Part of a small language model's weights: 26.8M parameters.
Each number is 128 + 24 x the weight over its row's rms, rounded and kept within 0 to 255. Layers, rows and columns count from 0. Numbers have three digits each. The size before them is the row's rms in percent of the matrix's.

# layer 4 MLP down (transposed), 1216x448, rms 0.0375, rows 375-416, columns 336-447
089:111116115090136136088144130097073164162118134137125134119130119131113123138135106076103120114063112158177122137134110140122145119106131131160165144181116132120156156107080109106119159117167138181132146139120091093114150111183137149115077140132156150114136158133121110140097131173154099143099116142088160125124135128132151118133122123159
098:112106125172079184140091095157153113132144119081130147118144143162126112125137143108136123154172174136126105121143065097139136078150091142120147120143091099162080120131107144108193171127110143198113110141122105130118106110162152132130131130154155131163116119115104147113103127130113142182113111102101133110125170067142072104142169091123
103:144133122132151091139074089114082143078162085099145126096134129145148079064109113108104116153108109173141157164119165181184154105129151089143142150113123139138138104159130125181124168101101128143161131129140139135099137085095129129134103130100141160140118141163129121145162167145113153160117136105118147142119143144103153133093118154131
109:124135125144160098110147135077140114114135142129116102179125092132190117154150152114153107125134124100188151143162136126133110117125055089152101132161176093104114078120132137105142132138146122077138105113125077126087125098105099099128152146076108141101147160126135154147125150084130113116125128163121116102094130134121109120178138130147
095:132140150146130130129103122117141129087120106143104126147114152094157115177086122112156096113133136126161121128110157127118155091124144176104155078132115147078104131152192119111119183162124150119119122151144124138161114123127170111116172152127126126166090176110140071099126131130135120162112114129094158106172143118088121105079118157131
102:142147109093123124155109092126129138137078151068061114086079135092163159098145118098104164137085103131098104147146189128155139132157127116136129150127143133098126069115079131110108151092126136126151105156125119115139129125127098112119135119109105157109087076145159143129049114186125123113101118124128100134128150099150131185112151143131
083:162108138116111140104078116133164141067096137127190127130132152080135118136129147108106158119168147167139119091149083127134115150173103162177122107139153116139143149173067140151096117116150093091110103155166136097109087116124119137124162098120171126143183128097195107121090088114138178144139161135149168108121126152111117133138139113076
102:108092154133123129120164094141116186116130127131136091103149137143079184140198128122126148141109125109134126123149115089143113109128149134108126104132151129145105078206146131095168143133115132132166167156117127102141138143163132133139080130145120135129179105156106153149146130160148131132151136119143129148123123172137149114178124115111
096:129100147119140132154111176145140108134105109144085117125166143120132140100127141128152152136104157110135164109123138109099121123094097106095123116136138121122109161162092126177138124139051132128123147153122108138098083076127154142114129121140116137102156117131141128171125123159144151103123120139133139141122137103132107167102133129157
101:142159124113138135102081128115118138124116141116132132130113060119126127120133121181177145125161141126147142091129135113109052114141135134106125123032122136143146088113154140111114117139113139082132106114142128125130097164094098145105136121112134156109073108095146124151108156110140146094096148127123145144130139126104147094194141095102
101:168183127128124038122136119133101152129102130087125105127123137120109154138107140151115137101128122128134172051118169130151161133142166125132163102127183110142114132139124117128059138116156148122091117121151107090130085122108127128153101113148113138129133133163116144130108124114150134122151115139101141148114102146171152107122129103124
104:124120151125141134132092145134102144126094171161146113148144148095147098130139098144169099055142145121130132116141117114120126133138112113126108129133107114099098139137137116182084131144112084107139144159125135106140146135121177122161160121141104116082121109132154104151138121139109140166123149082124163100112168143147132138119157139124
105:110122121125113097130115138123111150119166099116138095138167131135135103146129157151110157118106181140120100138123119160123165118093121151137119154118189118095160107158184125117099108106175124130124136134130126130131109104137123198119172135111132095111079120132089128154146135162124156145128108128113109119126117102146099118124091132109
111:113108122130107161117127157135103144116122145152080130082122096141134128131138158148125112172121154112119098172176106097131155087150132117106146106141119060130151119095123162098099126110098110107149136130152135122114111113102129125142156132168176117090105126141108098119129123134147110130161092099141128135126130145124135135102128167131
089:153143171117144120120113144099121131124123122112152127112124149142182122127147119132131139122118174134124095130144101146158149158114134103071147135121135135157118140113255101110159076119131106133094119162155156127138147114117122137118162151115115125124170139184135107134163128173110152102111128100134138130127167179130133154127103153136
101:106100173120148134140129104145166115102151125114140150080117106097107145110118129122158159103111075140108131142137171117077123130086143128163167143106111094140124133119129134122093111130117117115130106142162115088145134148093094135201113179133102119095120112144145110121153157121137186147147122115143121115184115141113116144104098113149
098:126100134080146144133120117160085169165092164110188101103124130100127172142116107143124117067091142107120173154096125156136157163109152155171102158144124120147128100115125098105104112091165137116124134133108146107133104142116128113149146117134150132118136136133164097106150120124100152108123125170110140140118121178106143111116170106163
099:152123107133091143156112091130167124153114165125122168114113104078105131144109107148130110098138094136102142099115144111131082173091134142125127126104139148098132124121129103091147167104101154125111142143125147097118130156100114141118111129153094106146151133139120150107122113107114142118115110115124096132113107148123125151143148132109
092:138095149118126123127095180134120140146117123127108102095102098106159113131158115149130089130111138173114091116154139148084093108100116133123121131149143088138087114146061133120153148109126111166123116115133115100124108140140133160157145102143169112149146170126145105112137094124130138107113112122143153171093159128174110152112118142113
102:081122148144092132166167114133125125125151133112143124078177155111132105164117133133128130118143125136164155163128157161129125089110109145121108140144142129135143150162137116134092170105158151124113146163123133123117121133152126119102131113091144143124121120161128159140134083195160106144129077147126124125131144105113126123093135133093
107:130129142115104098111120089164136171153102123176106167167091130147155146138077169097167137115131131133122139132126133149138152155154104174138123098096127135116127149116121148098162123113137122128116158137181146106103155076119167136138098139099110099063144098123128141168116131087146168144161131119089167114171152134074131135135097117078
100:145135150077123146125133150099171126092095123135108156180124093132079171115124112149152134140120092128116128128118129124139134129139141138091106134141164138158159143095172184100151119116118151127128186133128076116160087142137094143093053130130072131138083144157114120123081138121108136165129118124126088151128155121147107158117114120161
106:142078111107180134122106101146133091107139132126142107129148147130133144126073145093167104153128149125093107117102131130111114125113141150130124055085111104134126125117115150123139109147162103153119168119110127128077108166156121114121122097116150148117143128156138149135141149130121118120090090128180159148161122125135109153134071129131
102:129130107126114124101117175127145106088155135114141108088124173111146121114084110123156114103143104142159098107118118131149161130121145107141173108122128104118146113150135115115152156095160188143139120096133133068154113139137145139127106096127111138125154148115102139173109090122087097136153112132112123141081124129136121124140144106121
092:122136086144151146148130133157129129114113141105103141154102134142098148123118102156140100167105166109109139144106153101127117115142161085103144154115148143133114110136222107078150118126138121097110160146112131063102162166146109118124134115113108123151124134131106128149118099129105098110166133142132140145165140121140155177099096111173
099:119147137133127117149142126131095115149123109142153146130182141112120077154141099130113175143174153118111098125103135146106150092134123141142081095166145149126136150114126158174090096136160173145179101113100152093106156125140130147145119129097103145113120099122144099109105117080142124139136150091138076125133138142140129084144118091114
103:147112113145131178135113141110113161112123156113117157118151127101127128164122139151102131147137142140160119157112130159108149089118125135105153173137142139127153130135229118146136129131038164148142131120106154119116141133114150181159165133086143158141090129090164190111095101144155112112127122146098077133159127149146116084139080094126
106:113093130146108114090116151165101103134159127167138126104138116126126126133123157132129096083126112129091156153118109068078178152126154131067169140139160117155077185131125084121159151092124125131111138149093144099140151105109140132135150099158094100137138160103095124134113141211122167130105122102141140144137134154080064112094136158162
110:143167117089158127124153126131162100147181131099106151104143132128152098133132094135105104144129149130134110141152115119087109121145172115113111112161118135154130129128165112119120121133127101122142113124109152164134081130131086126129101122126096144118173122098114092134123144091118128133139149123125146131146149143104110117130142146104
103:142131108109107124117120137144150148103171157161131080148131107132121116149140146079154109107111141157142102107122117165085146107154130160122174112150132116176153120133105097109115099109109135120143131086076129109137141141137146127139148124125132110126128136128132132099140142116122078104164084135122125147128132132105144104161169133067
107:146137159126134138086091092151151118156131113126144160121118138167146092130105095160157158126170117138083157129153120122150125120091136145124195181160135116163148134130079112146140123107178140137125204166135146135093129135094124181157122127112147113140170104119096131125152106116190171093099143155110138137091086115115107126152134152096
098:108089111111143127160137115125125100131079084121121148104174162052149116136091136109152132113112123146124132120179115136117073101123132116111119096109093146106119103104143132099135121142141088119171130139127137110143102128143135133113088092104133147138126149152119163132135109140129115121114134142140111118123101168133132145129163129152
103:142161151144163136119125144169112116130118138127166167134159155103163155097084154127151154128126106166086109119130149143113147135115074112113176136146125133152146129120086123123141154103152162106114135091119103159185129090130138107110102151139081123150090153155131155143194118100140127120164155138130129082136106107031155178156111112156
085:132132097169092124113139110110130147092188111172130148125138120157103125113135129123142118136120143138142106121100159115115096128142156130113110117096135136155105112116211107127100111085135093099120078148122128117121123089082112162161130139084152112170151148084118115110142095170131070123108145132137165110127104139108171152137126141138
101:129161115089129130163097157084135156094130144095142143149152143180152137113144123106134130120144119122133146097100152166131126140086108096108122154149149128110132182128136144098159124145093158131121129124167135148134174147117110180112112127109073135147134142143172140152113147135124142146136114106164100118152144143174152129123147111101
101:077122127106152141160136106120150104092148129138145132134125084172141116114108128135143136177147138133093106124096085118133115107135095114109118132132117133139112117138155179075121128094184090108139117131148153103127157139152171119164098118208128106094121100103176147116156134108046130123118119087124132105144109134113114136152106142111
106:133150130110126140107137075149148117130085132143097200124109138103100159138123110111124128085091102099104129149159126093138102145121106114065098132147135149129130151191113125105124143141125147087123100156117089138143129133085185107124153149129113136172095128141130161116154112148113108142116114117116141104127111152139067130133103104145
095:097108100162158106142108117130123138129094133095158112113108096090113124125115134124115125105185117089139141118137114134154131184136150137114141124141138130098152162115088111119166159145158123161133066112144155131120061149125107115106147122098103149128123155119100112144114158115181118161127126143118159107139122124152098120143133108128
093:140181113097096119139117165113113128125148096147119137107136138136085119106100149100121123090132185109107139131136167132138156197067123125159130131149115122150127131050160129134136137139132115145112142149143147149098123118113139144126138141076145166143156124132114095130136117150111128102116151118141130116129137110182144127136123115161
104:063144111140166084133168100102147138134119162079153152104082155134097132112142122145148143104159176100132132176111127130210148111152105096086151157142132144139117143138118220112120131116146139125127112158125126147133152114145138093126174076086116148121133120094130113116160150149082081150141108146174122192115145119149127118118146143133
092:143142157142158085115140181112131120106119122131155109115115087093102134138153107148124124129128129109104089084134142124121172156136166140115104155104127116117166141118147127110149120118133127107166122115131131138120103097096138115095123155133143094104119109156136106152098144094075111139123146139109155152104093151123169146122150140136
099:117094110104136131139125112143134096105132143137165128104107132090131108118173141122158120098136125148115136128149159096124122157137130105151125190086107144107104119093087084109111135120145134095138141152142110131131107121119129102140154145074123114148141120122097131139154083152120113139108166158096126156103129130155128130113149114118
# layer 4 MLP gate, 1216x448, rms 0.0386, rows 376-417, columns 336-447
093:115157160103158132088152153047126118140144115147122098148127119127124102136108149109103111133168146123138127113126130137075144173155126113157139132101121098116109091153122109133107131135133191180107118103155173121114134132140135118131132154119129148161180184116116126127117117127076130137140132130146164151164170114111085108100144119099
099:141118128118109130081161212110148119093091159116165101207113113140138150092119140090109141112119088115152081124165059115155170121195117095153097080120123092124139127096115142162116112115115121111197137114131156144128149098124136126088120127113130092090118094146130109135063119121096138175139130127148176158148143152141150143145134084104
103:078108117113114133159141069155119121110123128131155108134139122148119145123131118162122102117190148163165134119111119169125139154140107137130128107134147149115154128121126100139145145147120123119143075129162231141104094167178118120150152088159114086121092131106129120078149112118142139125130150135135093125129113175153129156087156134178
096:135187084117119151176141148129104142135153105142141130162181135100108079094108141108133112135093137122106138105088112109125126161098128120159130112132120128079122130106145108147137096125093147151131111154129157160120102104137113140158146140119159146124100079140081085145128169153133127135148144159134118117148140135109155142165104151113
100:080121121147085142153095162114098128096080113118128092094127106088123157141096075136130069139137131141165093196164119142134107095150133116138112145119113176125108156131139120113115118167125132082157169125122164135128190151153104108122148144087158111146149072129090130122142120127139142126137140186121157088135080107085118167117110159167
086:125134141086147122121119138089176116120122163113123119116117146127168117115150121140182106141143186127128154092148131093061138129111048108129108061121119154146141104096140151139128119130139114118142125109141121134109118147135124109126093158109142102104121156124122146131121141151130155165128152122130120116141093114125109064144151103145
098:071138081126115054123119120109104103134159091150098101134101115136112090153125102130129144116143120156134108152132114130127106106137143129158104149174154065131172167143134156141122060110153135132098084141119125165117068107154154158136129172086108129083130125124136091100157127115142132103116097159155121147132094152135104149112101133129
097:089107113143119128119135079183090073122123129128113102163099087125093114126103091143124160127096154154126111129121145108130100039184147135153148136147110094134110128139124139101108104138190125161182124139126170147136109144167138098111152138137119156113114116147147139095139156142130124142127124087128146137115133141129179156159143114139
099:133106131107130129096098164123135158177123130098094077097135106129090172099126107129131156124099144120131145117114116148130093100144127135176154112075121102104131121139121177136131106127126150125145110109110098126125138156134153134157134095136111117118169129132106123150103154128114137105082112130139158155145137106133155154151113153162
095:104143131121113150079090152113089184060120104122138116113137167115135121109117137106107132127120140137109087109136141161144187159123145128136131104158125162081169107116142150121116144100068135155130142118140129142134152137097125141101122151091130128103097136152091104131136170129115130104162125193183184158121128112086123098140113109063
112:079123127170139144142129137130103110137137078128122053105080129143138164166122121160078164147140097153150138172102142151104116102130150123111158150161136102124151142128136138126065131134119120126122169127167116120149143132137107112157132112145158160157112163112116131140139124124147099147142193103136128080088111140148176109127075125092
103:125101125146129114109146170106141164098081153096060146113072128136143090128103145129095109156108138155143096110070145148146134103138106065163119133118132109141137096104138121105135098110130141191102172125126113120119115124118119091184135097156115135150150130115133098112121110161168104118098158124108150149130148106087102100148126129082
101:142142125188164147149099119121118140115135156099155120084073130161148107098120121106177102108101113119140126141141129105094112138130115138113112104141132171101120133127142117143115140111100098050134129121154130100131134151157116150151151126133126078164116128142106139119130123124102105144100111125127147074155066137137161157083093089117
094:151150135130185086116088127101106145112099109159150119095076144131184135142127113144145121133120137157144107123174082129124144125127087127112152084150107126133083148099117109117156120126090103116128169148139119139150116079159129106106156125131125151144133134108099145099137133134090152132121122109149156084144139121156115145163105115143
101:125131126148152119132096109109118095165125135104113111130126112139127123146120137120074118119128098145100098149135110139134105151159080122131106093138108150137137118136146100147118110112150149123132158129121119139189138081125129146085136134150103132121104133105131125101158136103143148137138181182138126105146080138113143123179120077084
095:106104138171106104103120138126097162123092154132162160158105099145102113119119119124133138143167166143142100155168121108103130149112105136139114058113157117116096129122114104151123103173072097109115133116161148124101109153148158109132159118110092123177123128081134109141150143119130149139125113135153147124138147118161106134121145124120
097:123108158149130154089133130153128138099161117130128100158109108112124115120124081109151113108141114141118138162131121159140130077143131074181121153147132099166107111121151161189106100158136138103122164140115105135112119098173128095102155072093147139105109111104112072123134121130127114145114123130136170117110134120149156126138081139121
103:124103143113141129137101180122094165113090156145137119147133090148159060118121109120169102179146132146125126169120125148097183134126143132112134144079179116148127158110143155153163136158126121139114130112124174101116139128115123145155073077154118109151128112129120118136101124138117166120115122112139142111155127140127128132128143113119
104:172090130094128138114108115155102131150123137127141164146129117166129149102154135128139140152136113107134137145097158126119098078105121085115161093144145116133120098118114145134164123123171131103106151107138110153138135102115143145152138126112106156101155139112106112105095121106108133110109200178113119150161113143157135128136142125117
104:105112147102116152077092080156105160129128150132111110117161137094166170137095134115115136171112127129127100098143126111110172113161108163134096138130115094107163139123100128136149110160115149136141098100129146147146147145160136116126102103124108091152113096121093118142169124162116127175143092150142108121154125145141167107105136149099
097:151107097136132115137131106160127088098107127133138149112131163092131154125128148111099151134072086132119120106145160131162140167100127126108103115134108122097139117084130121133102082117102159098094155139122117138168132154121116104105122124159120128103116111119119119096125128153153095083136136137136149124153124194110138168137138100130
103:117117093088129102140125080171105108162115137157129113116088111141150093141122137059094145100151130131164147107126108128094149133124121147162144142149097110092096110075135111143128155158114184190142125128116126126125151111117095122136111110122090124139167124139138137130155146120149134165114113103135140132127133129138113137137132106130
100:085196120178122164126118172135132146138128119139119120126106118067161065092125129134164150135139124119104124128159096085089160145103089139140115116132152161172122152172112109157127164168164078131106116134171158131075117117121148128119117173176071144130084104145089082122144141085143156104134163128137157147144102093098094135126100117143
105:115079119107116138144122137108132131101124099146075116060123108123114081122145138121107165103204102134093118156142133114140129131135109116149106113119123127155123146164104090128092115143121125122150136153119114120082136100098143123134080106090119118203095173143146161165194181115179115134143075118133128109114077134097141147128153086123
101:136147101117131141116132117114135170132140168089133126126118154155140131141129146157129128173132170137060136196109149175114121102139119160133135111132125098125143117128083123114137131106163114101149124158128150135122140119139149131151147119124155083118134135117092158155114140145152147117147152184126132190104147133143103156189103103077
103:115101098126141172096114127112162121120130137145079122122127196169142124136091131122166091152137156152163094136092116124106170141135119098133099152097163109144160131125106105147135111147150097156143170124121108109111161151124101124099157135093144154102143126121127091121114122133109149161070102136158171140135132092117116146151131085083
099:142099166118172122156114165118109131085140093108140147116126096112134089101146107073137127094111107136100103132149144110084084101104124150073132127119149146122122127113112117159123129137122106051119105120126118104112120099102117138148135119143127162171110092121155140130214168155137105089038150151154143113111067135104148124185121111116
106:129126139094105132131110112124133157123129162134138142175162125101137124133125141129187176134148126119076103128094104102178157124145108132095132104139099135134105132142128149127161118091094131113196154100142129077134123097121124117139139132125102199185089150106161087129107157138157111200147120099155142172152121110147115151090129128108
100:151122079176112165126092117107100108157106113163140098101175156132138148127134132121156111128118134108121145141108108124149161145136109128118124121114117141108107089154121163135101116187114090095157121130128149140061140119112097115113114101091132123124174100163140108103130122091150141154116144088123157124116136142094099172128152121136
100:095125122130141134116101098148098150140134152133097119150119147118145118051155135120099138155110138124071109124121116088071145127136134141175126145153126139211157176118122114161114138133135161135153134106111155157112121099135116143118130135112124104093146108112138102114118121093110135170109144108165107133115165167118175130128113128169
098:124125128133131138140134144079089153151138089149137150134139139133146166149122127111119175107108121123128114132148123095132128156123094146111102131124145152095140114114106128186121121147087159147147142108107132164126120155072126095167120156090110123159105143123067123127145145114169158110142145153162071132145137143099118140107115120141
098:119127132138142072106154113126142118100131113137122169112160074143118101094110175140139103114160161130131130108113141124139119134144151133055145129130159119092092149114121114155143147120137109148093118109106147112124132116132184135103125127142140135103101073076143093130156124157090121140077134152112106141137147102199093124126141121131
092:156069123138133083125130133094136128130164102098106129144145126155108122157130155141133077131140132165126107119110140114102106137106188184096149125127181150094116135114115137120102102135149162088123148124139145157100136108147109137111129127139096119147090085130139121104137154197132061125104170138126130092179097139133127115103102175152
103:118135119082114087113104146162092153129114117142127116127186127126155111139151146117175145126121148142090166120137183103163132110114126111169113144130150120163103152156096098148143140115156124163148148105103142163115130148119165149148119152086165137119134124087124138112096149128109128137148103143099098133156136065094159120166132112143
098:112105128156085137135137132122131135120137106145123152123112076109146155087103119109100103132109127170160137138181138107145148135149146133125138142169114125126148183084125131153129100125124161135189144125122102155103139177102108115112132148147131156160146133179115145131086114136133137137126149157154100129109144115120101111120092105141
106:089115142152108070111158095138141153112159141141161097134101105135113118088120109179125139154148136172139120131153161155161147134147125114109114149123193104152098147101132111144095094126144144092126164133083142149094101165146160101147138150136117107124098181128123147094180119148134117131123114104102121091134118133132119116101144068111
096:109130119133073086134106152152133131122158116094148087216086151119137094155125130107119104137095130132154132143086107111169128070167158172125138139173156127131147138136157122111124095128145147153139135150145130155126127096107153152086149152109137102092134066105114129089105132129119120142132162145126155140139130140152151122133109143149
094:126102144115098139105129125177146114097124107080113128138161146119155113091123133093124113124120186156125090104102128156084080101109101093098130148109141158179103090135124102147132137138103108131140099135124111109134118153154145116144124136151172145114104093155137098085119128153144141144131111117124152123143162127135128109154106123087
100:103144139165080095136119146082081108138103125137129100113105102133134117131127150141129174112112140127062112116142147139137153165128120156155099124117128112126153136109114128140186100137100072142120140102162119122145076223119109115140139134091169144122133126123111119131172142102125163141135097122149111077138139126120084132167150099109
104:142113059061109159106111127109125123121118126115122132107170123141093140163101117135126136152144123117116171117069125127164155150113131097111151156124130147114127124152113084148123118155110153077118087149142142134120110109088092133183100119125161090093135118110161095165040135137098160063165138161140122149120162145133154118133111118167
096:126139142130152133094124134129115135088166089143144100185129117125140147142117110130146105129111141146095045091129098139120126096160100140148133156104146135128114144166144138115095137146114102108120121103137142121095091120145123143114126145137098121092141135126111152132097112105132100154142110112140172150111123129137127086130130153117
104:142143142144156153069192128150101122155144142146107060087143126115167119101123125124143133140082095116111120121133133128077151083077100074143124132114104122149144139138127109140133156097127156144072107143128148128135119103159124162108078095113136119119142129105107144107086164149085154095048144158135120148152145165122199157121141108122
# layer 4 MLP up, 1216x448, rms 0.0375, rows 376-416, columns 336-447
101:125113169110039123115133091141109147101099112121090149132132093159110117154127158089158118135106157144136143132177130123136107123111127109107110126117137143160119119139136144112147122152125117154101090163103122113144128131131141146186139106112134114125098079120106112162131161147131154150107112090085146141132124130102125135136135109137
103:132111088076151131188077112116066128108070174123101150073131121141094117092101099111146156105128096157103126170146137116144094141114137105079125163143083114117155184176124115065102159183120160105095115135133152114124135165145120102120128118155153077120118131156153134119137124102169136112105172093130142087136101125130127121117092160169
102:144123151113177122139137123129137122105117115173137127115058135152094113098142124123118104105092145170120148147154091131100130130175150119087100146134120161121149132145127136119115131121109107168142133073130107101116141113124126158086116114161134116139086093093086120134120134137126099160106126133175123183174149111148151167123111133163
099:124161122126154083138122114134114133174116138146111131142108098153133149106090095166165154121117123144094106093052127160109157123130109133145153102151134139139165137175125125150171065096126142145140137127096127151140075079144082107129092154128133163143137147113142078123134141155125120156126104129102140132163153127145189153181134121112
092:179156127128123163120098129143128124128129128131083094086157114124136127136138151158075167110123128120101158109119113129135113090114141131094143109107164125184157130134144148113106164109142093104121126128125126151133086113119125153123087102126145126133152129119156166116125162105087123121154143112106125106097126114137149095164118125125
084:125110165130148126087121118168083131122103153133149144168151143135122137121106177131092163105138112161112132150091113128187119077183140131138109168103155127133100108162139113179135096147109110130126133150100123112120145117127138137112183119102123118115151109128129136124119126088102136127128131140131148133139139163124191173172129111132
095:123173091101099143121160142155139153127140150119110158171125102113092104149122095109120131112127118079165128141162117192139115116146121111152126054114128102154114094153142151107092157120143066110126132141131129099124145154123121127125120171107124130065087106127136109102096114114133123115119077096129098167168088131117131112118128119177
099:129140140089165149126111151122132102111136113127139152092134135094133116106117152107120088112191112149105132120075111129123121152123120097104139117117091131135168133171129103132100136141110105139069078135144156101120129074112099165170134138119155115123131108103116108146087111123138124143128144146137121118155137105147127125111093121108
102:148140148122148122162126124127118167136105140096177143109130082114106182149183157169136138124097140107100135143111137159118125094123149130151128072130120164109103147130141159097118119117125138148126144113139150189137105135146226120126119086151100117120142185104126131089132105106090125120125110160111133176155080090134152097117123108126
101:167112086109103156139126105113118064132129100129132108143145163155125165155116114088124075110096071124113088107106144117135179123137148149151135085141180124104152186098177110153171143121123136127137117132108089137142131165128135139115172091129125131113171103132150172132126131131097160115122107118142097100123153127086096154138108121083
099:149158128153150131116141126112051152140139131151107168122100130106113149042138156162135121101123133102094081081129187121182151124137117103174103127139078154141093152133124094133135119118129114167157131118120125124172134135096116141136123093056052114083113109104135117124099134121102167130118113146145133159136148074150107159134135102153
108:135154134095134100132129156115097128133111097095123129158076128126151142116123099183131128159148172133104113103085103099130135148117115161134113130104129125128130133146096137121183131114127159118107124107129138122117101163118112131121144118162133103134110159149126109103115107166133118171115117139115137110156142101090129125123109114098
113:124129156170175112138105150121136135142094127145111150123199101107136175161126100166120131145148144117135095156156098147124091132117098116138155087108126146138136131160100145113109124161117124141200144154081148159140150109105116156100109125118144117159132128143114135114099124104131143116125153103166158104118147175126106089160113101146
097:147166158146164103105075126142091141139113148141159124126111127116176154112097104141137103084125146137105116108183078132133160123121124120135169109139094131139076166118123111080148106123120122131115162122153152127155156089131128141102146123149110143144160144106105154122122130145098156115159119111150137119127139140156109132152119156134
095:135142136155135124148111142116108090113135106166104096166168188120105149109150155123148172106130136102130117107141115137116143136133164123129149186127134094097154119133142141108113120136110117123158077137148151115144094147120095107151100156086149141112156138098114051108116159104151104136144114111156119114143134121135143166135111147080
095:105133091141141129112148144134087147156115145135188135127093131111087185091109078171134145104173155102152113125138133104136128177115144140157129090145128127138114157105120095094101108123156116122109199118142136119161150164115125117154163146102147125111125122122138137118150128121136151134160114114121148083141130134151134122156178103142
099:116142117123134137108107135158139165136164101105110108103124120118138207147107104136104110142116111128095138148097158150112154112118119096144122095127140131145160124145156134147111138125159136117088160098133118169131132103144134129136127093132146185059154139164112108141144103107114131131140088141097138159128111161128179147112101081157
099:147127151125142156169123126100122109129151124130109100151155132138139142123180116089114170139128120154083159105138119121164083124143092106115111094116113095104079094149110112124142109112126120111114104123135127126109098103124115113100155185153134131083131145125137118148174106082157113115143130102142138135101149112176095087121088158126
104:126101130102128152136116115120129143132138128145123151125137137133174116125154128138164144099148087132100088108133145130126101135104099108111151146103173161114109122083085116138138185152118128103113096114127130079128132133172135093090110139154155123127141157145176133105155137155140090094113178145149125090118134084071066135124138137162
104:130124074125091135148118117156155091128123135181106095135162119126133128146140106151128123123084140123161098163183118105101102152111105136109150166163132145122107147094139072129132101106111119106188115133153116127100140071117138138113104110100129140108147153117135122129152156113124149130118136130133110135134122082097172156128114178156
099:148136138151137125123104147195111147147097162098155116193109137112114107149101128140148139144119077160152119080131136136131128121104127123118143143102099134098096120126115156126108133136115146160127131128129120141141109158099142128089133149126129149174138177153115127131197175108141112122080131108132134126120135124104124104136118119146
104:108180121133114137111123155133104137075114166167124123102137128045102113146127141177159158167113131134131102118076159118132100095118149134109131104100103112088191085148124097113119142118162127141138140126126136152150101167115155130133143131148124103113144135131153143079193128140117132130083119157105141084134124123147154139145113121120
098:131130114128113134162106122151169133142094133133120149124129145159132155114151179136111084139081156084170119114141132087106138079112143130165124144135120114133098166130119127134140152128110117173145140144152160164131204140144145104095145123140143121090090126126131152133094124106150158114115114141140158180124118128126139120092116186118
095:109097098118145123210128115055136120100155116128135144112191091149131122143181109126101130109155128107124145121157100152124101171124137112140123095121146127117113136132116134116099087131140151128156101161137159117088125148113147151158123145120121135146179165118133133116134139122138112099153126120118134134167143140090092116151102110086
095:138124148090152132111092104112133191134161165106148115129123132168121154153123150148153143151102139127147147118106164073132140164138108096096167102076114104134117105165124110125131150134110136127126160110109120112135147100097149142127110070174118082095120098121102130150102097144152127156139105121123073147155145120104133144120130101121
108:141124125130127173085143140119127154146123096114119137119139150116109113130154115098141087120112132142091095151140134121095132128090152131119127120112168144137133090133093126093162082159148145134153124118134123111125131139164096141131153139066051174140142148177151136118111114137162159138081107147085133106097153109147153119183112061137
107:135151107122120066133139092136122135160120156115132156070101096081103163155096106153175155167124173113100128069108104132124127112158118170129117136122134133123106114113165135152103122107122143157117093103124079176144127160117095119117088136168183119148148144089102105144118110105140108138176149142156105149137131106079116133117135118128
110:126104126131150137103136143114178134155129129124147150168097099111136151134151126088079115095114138119122104081133132098113121127139154141115135111121149135126169144154106153133172117121134150138125085102084130165124097157149121158086108104116139138111171137144110162127114112138125162139138107109132122132089146176109167076117120091087
097:109140135138138111151123107125167139124132116099152117084064138147119102120133131110115129113125132091110157140155147122129111096137143070147136131120109155127094109121138131133149115166088133190152147115153115124095142158107146123149100152156137165128170126111130097134095070129119126120135130134186134155096124154132154180085136132148
107:148125158181115127137127123201138140104149135112168137119135142140144170172143112129127134167148133108153103145145137174150151139093147103159107149089147096098135147078133155184142124147130112121173163111131114092117133106158133124151133108079130144138126134107068128166139151113159111145157076114151177121166080077137128164074144147125
100:097116159144177143085108151136118129096095119122109152182103142118116152190109092104147120112113091114131158163194130118148204122177137086105196139156129142119103110119128122109098128134175146114133149139115094131142149124190131144095102100140117104116130108151135166117106167159137082124114141190115138122144107137114146105138163124156
104:102117105135121145148139161126079144105135098146150133114069113076150162126153115122137132075075101112132124133139108106103135151138124148124192059100126156139107113121150136123123115136116141118147124131123118164177104147064091123092146149087093107145105139137122140126117133138169113150123116103134153144114131130096128120179158115125
091:128092129139111127125125146146132121106118109131129106084183135165108131146106125123097117132127152173122125143118106122143127100119136162122090178123161142130154164125124100128089095146152152118116149142102107187105117107148086125158138098134096109109090121113131103123127130187131114142125125132111120103129107135136177123102145158152
101:155086171120098126114151123160079121123145093129117153103135128133126137089127125131136126105157108159161137098140123148101099117120138133142124160140154154117107114069134136157121156187098116179192135133125094149183122121147102082134139093113159097134148130115122132149133115134115156171135140092114143134109107118106127086110109130124
095:133170128078123133182117101156101158122138075082147151184142139116106131138156124106120164133119147103169132097143158137174108099139143163087118116097104172135102137140145100092160130079144136133092125145117117125146141099114174123132148150158090131094130105125173160154126155153156107089147100096093132143115119135138097157146114096138
098:138162112133130104133137134133116152098120118145144119121132155104103099123103159129117146120130138154127159173142117074142147108153139160184092125146077111122169142153108136128143123177099101137092137123120167088085156132127130129138142130101177134133156111133106113125151099131122127116140156123140120128131116122100120096106100132171
100:128142158123148126099148122099131101112149114170147144128108195154115150141132163124144081083135159101171084137153119126142113154104107086149157140104104144132140103130123125154141130094170120107114152147108135095140129118140102158100128116105141146077208124131134154171120098116128111150108099150158109093103081119060149159133149108116
091:120094108104085106140140108142126125158115122109130161145176143111127131096114126138147110084143179128117106093080139135129133155112112142133146175147141141195101115114125137092129173081152095096145143139077117132129124132116120182129111142167178155138134122108125113132151110144163136120141137094192108143133146129106131095155113136118
103:130168200141146106139108119147128152125105151073118159096125055126106139119159144127120162145125116093095116128093130141107125165180108120147125153105142118139125151117090114142142122143110120116109149125098127134109116126118162130105154103147154130135132123154063178109128136152113144172104162148135152094102149117138153176114162108145
100:140150088121117173113099137063117090118093123127112102099148124121097152119135188153157119097137150123140131141117105103141127149136133087112144123117108162152138125085107091139106137077074129111107154178126121132142135114131128164163109120089141117123152133129113106100105145119126172134138110114110102084164150122109126158119120138142
095:118159145116121123137133100149150125101125156138134125129153114130105165151153161158155128112075120147120130119159130164159121106139107137128104075117128136154157142141109112091105146141134103179144122131052095145090133098086114127111098136132107127124156102148106084130124158141107132159083131157120159114151117083126188114096113103140